config.toml
num_hidden_layers = 12
hidden_size = 768
num_attention_heads = 6
num_key_value_heads = 6
head_dim = 128
intermediate_size = 4608
vocab_size = 22710
hidden_act = "gelu"
norm = "layernorm"
norm_place = "pre"
norm_eps = 1e-06
positions = "rope"
rope_theta = 10000.0
rope_fraction = 0.25
qk_norm = false
attn_scale = 0.0884
bias = "all"
tie_word_embeddings = false
parallel_block = true
init = "normal"
init_std_qkv = 0.0204
init_std_o = 0.00417
init_std_up = 0.0204
init_std_down = 0.0017
optimizer = "adam_variant"
learning_rate = 0.00037
beta1 = 0.95
beta2 = 0.95
weight_decay = 0.13
lr_head = 0.00394
max_grad_norm = 0.5
warmup_steps = 372
schedule = "cos"
final_lr_fraction = 0.0
batch_tokens = 65536
max_seq_len = 1024
doc_mask = true
train_tokens = 1046000000
max_steps = 15961
dataset = "wikipedia_en"
Each number is 200 + 20 x the weight over its row's rms, rounded and kept within 0 to 999. Layers, rows and columns count from 0. The size before them is the row's rms in percent of the matrix's.

# down: layer 9 MLP down (transposed), 4608x768, rms 0.0279, rows 461-474, columns 480-527
# up: layer 9 MLP up, 4608x768, rms 0.0294, rows 462-475, columns 480-527
down461,100,179,181,212,209,189,169,204,216,222,206,208,212,209,159,221,169,188,222,199,206,190,212,185,187,221,168,183,241,219,210,245,181,182,200,199,194,194,221,188,179,198,185,186,204,192,191,224,219
up462,099,199,173,197,164,201,213,227,204,239,190,204,182,190,204,217,203,213,229,185,192,220,206,201,203,178,168,185,181,195,168,190,174,229,216,159,207,192,207,207,221,223,212,205,176,193,192,181,211
down462,092,200,185,230,251,188,213,210,205,192,209,212,197,198,181,227,182,208,180,201,203,184,217,208,159,176,223,219,238,209,186,235,214,183,241,245,198,228,187,197,184,167,238,151,183,184,202,217,194
up463,096,204,189,201,218,202,172,189,212,214,201,166,202,195,189,184,226,212,222,207,224,187,204,166,235,191,191,209,192,205,187,174,219,223,208,230,237,159,204,222,210,199,238,211,194,235,193,241,231
down463,099,177,160,191,171,176,243,197,185,176,218,221,213,213,194,258,210,190,229,193,234,232,209,205,199,206,182,184,173,236,182,208,215,178,190,191,196,246,177,159,196,201,187,188,196,155,189,189,199
up464,095,214,164,172,182,214,178,227,185,179,182,234,240,218,178,195,170,203,210,173,186,208,184,205,207,193,209,222,239,236,169,176,211,189,192,173,196,231,184,197,173,206,220,216,203,212,241,209,209
down464,098,167,203,163,245,204,235,202,185,245,198,225,186,198,199,186,219,219,170,234,213,183,179,197,207,183,213,196,236,190,182,196,210,203,196,202,216,179,229,242,184,202,180,191,194,215,177,252,211
up465,098,220,220,206,203,184,228,199,228,203,209,227,202,194,223,208,235,184,199,174,200,168,204,197,245,194,192,197,207,176,194,206,208,196,238,219,201,210,239,198,196,205,197,192,151,187,239,210,164
down465,094,184,180,223,179,205,205,211,215,222,184,186,177,210,206,192,156,242,244,219,234,221,182,163,185,198,194,203,232,210,217,178,190,219,207,214,236,208,175,194,178,213,172,229,215,197,169,194,222
up466,100,187,207,157,210,212,200,239,209,193,170,213,219,227,176,227,177,210,176,199,190,175,227,222,199,229,156,225,174,170,180,180,177,204,214,189,214,225,200,211,183,230,201,201,208,210,190,229,168
down466,095,187,240,177,181,194,198,222,188,193,197,197,165,193,240,203,229,221,211,214,213,216,178,153,185,214,218,177,199,195,200,211,226,206,151,186,183,215,180,212,183,212,215,199,164,175,207,194,221
up467,105,187,204,208,178,201,178,214,216,196,209,191,202,256,184,184,205,184,217,179,195,207,208,205,196,204,206,205,218,191,175,222,187,159,179,181,208,183,187,206,175,183,242,189,166,188,179,217,191
down467,107,194,185,194,211,206,174,209,214,217,178,202,228,210,196,196,151,194,213,215,233,190,223,209,178,202,233,191,201,205,234,224,183,182,183,226,212,210,231,169,171,182,218,168,195,189,195,176,175
up468,097,210,199,246,159,187,175,191,227,155,214,194,173,176,209,192,202,170,204,191,202,200,193,166,185,223,224,169,209,214,208,148,185,220,195,197,201,193,186,213,209,213,201,192,182,167,179,195,204
down468,094,202,205,171,194,197,228,198,218,226,207,213,205,244,186,177,164,211,195,191,205,174,232,241,212,212,206,189,215,159,194,221,210,166,201,193,184,189,215,199,221,213,201,189,195,224,182,205,222
up469,113,153,218,194,230,191,215,192,219,188,189,206,211,174,198,205,240,230,196,202,217,217,201,220,198,183,220,196,216,188,135,223,223,221,191,227,210,202,205,180,194,198,193,209,209,183,188,196,201
down469,124,215,213,205,194,192,214,221,201,166,151,191,243,175,189,227,217,176,219,202,204,232,171,197,228,200,181,203,192,201,183,205,215,207,178,214,225,218,217,208,229,198,214,215,206,190,202,192,197
up470,101,155,229,216,191,224,200,197,180,203,196,223,253,184,178,238,193,207,212,187,221,208,199,206,196,182,205,173,201,172,209,203,180,162,198,220,185,197,190,218,194,205,181,181,206,207,221,220,199
down470,099,221,213,200,222,205,231,202,198,191,210,196,227,184,219,179,186,176,217,215,186,200,215,191,237,219,226,205,209,223,241,202,201,209,187,224,213,160,196,220,203,207,191,208,214,224,193,224,196
up471,104,243,193,196,209,174,228,241,188,206,234,190,203,232,186,171,211,250,213,216,230,222,216,197,212,212,180,192,212,196,195,207,230,192,213,192,162,190,186,191,215,215,172,188,185,225,210,208,174
down471,106,184,183,198,206,175,182,183,163,175,200,219,220,183,180,199,197,187,196,234,235,234,222,210,171,211,161,203,166,211,214,211,243,204,203,223,229,199,200,179,214,202,190,173,225,211,187,209,186
up472,098,199,193,208,224,266,201,198,217,202,167,212,175,203,225,170,232,258,215,198,190,183,175,201,229,228,190,180,231,230,215,205,221,177,211,187,242,200,211,181,190,201,205,179,231,215,222,213,199
down472,104,178,228,194,208,191,166,166,217,218,211,189,226,219,198,217,206,197,221,178,212,149,212,228,206,229,160,212,184,199,195,198,245,199,176,203,216,213,210,233,204,183,191,238,186,179,200,189,241
up473,099,193,210,212,187,161,200,193,205,216,216,221,241,194,196,225,191,218,190,182,199,223,181,191,199,199,226,231,201,169,178,214,222,178,198,208,177,201,167,170,208,192,204,183,193,174,192,183,166
down473,092,207,185,202,215,144,206,206,172,204,201,194,192,171,193,221,184,215,203,217,191,176,190,184,210,214,181,202,234,207,202,162,193,188,198,171,224,230,220,195,198,229,222,212,163,164,235,199,225
up474,099,193,198,208,205,243,194,216,199,202,167,202,196,200,185,219,223,194,211,193,192,193,199,192,197,199,201,175,171,128,173,171,192,208,198,157,205,209,206,224,190,157,186,206,172,215,188,203,206
down474,095,194,219,189,201,169,185,210,189,180,230,213,185,216,216,167,175,183,217,201,182,190,228,162,184,201,221,177,209,225,175,227,196,166,221,209,203,205,184,232,182,203,217,189,195,206,210,163,205
up475,096,183,202,206,151,249,177,204,223,188,174,235,201,184,191,191,189,197,200,197,230,208,171,205,205,203,188,204,191,180,220,202,209,188,217,211,183,220,169,217,179,197,241,199,210,194,231,202,235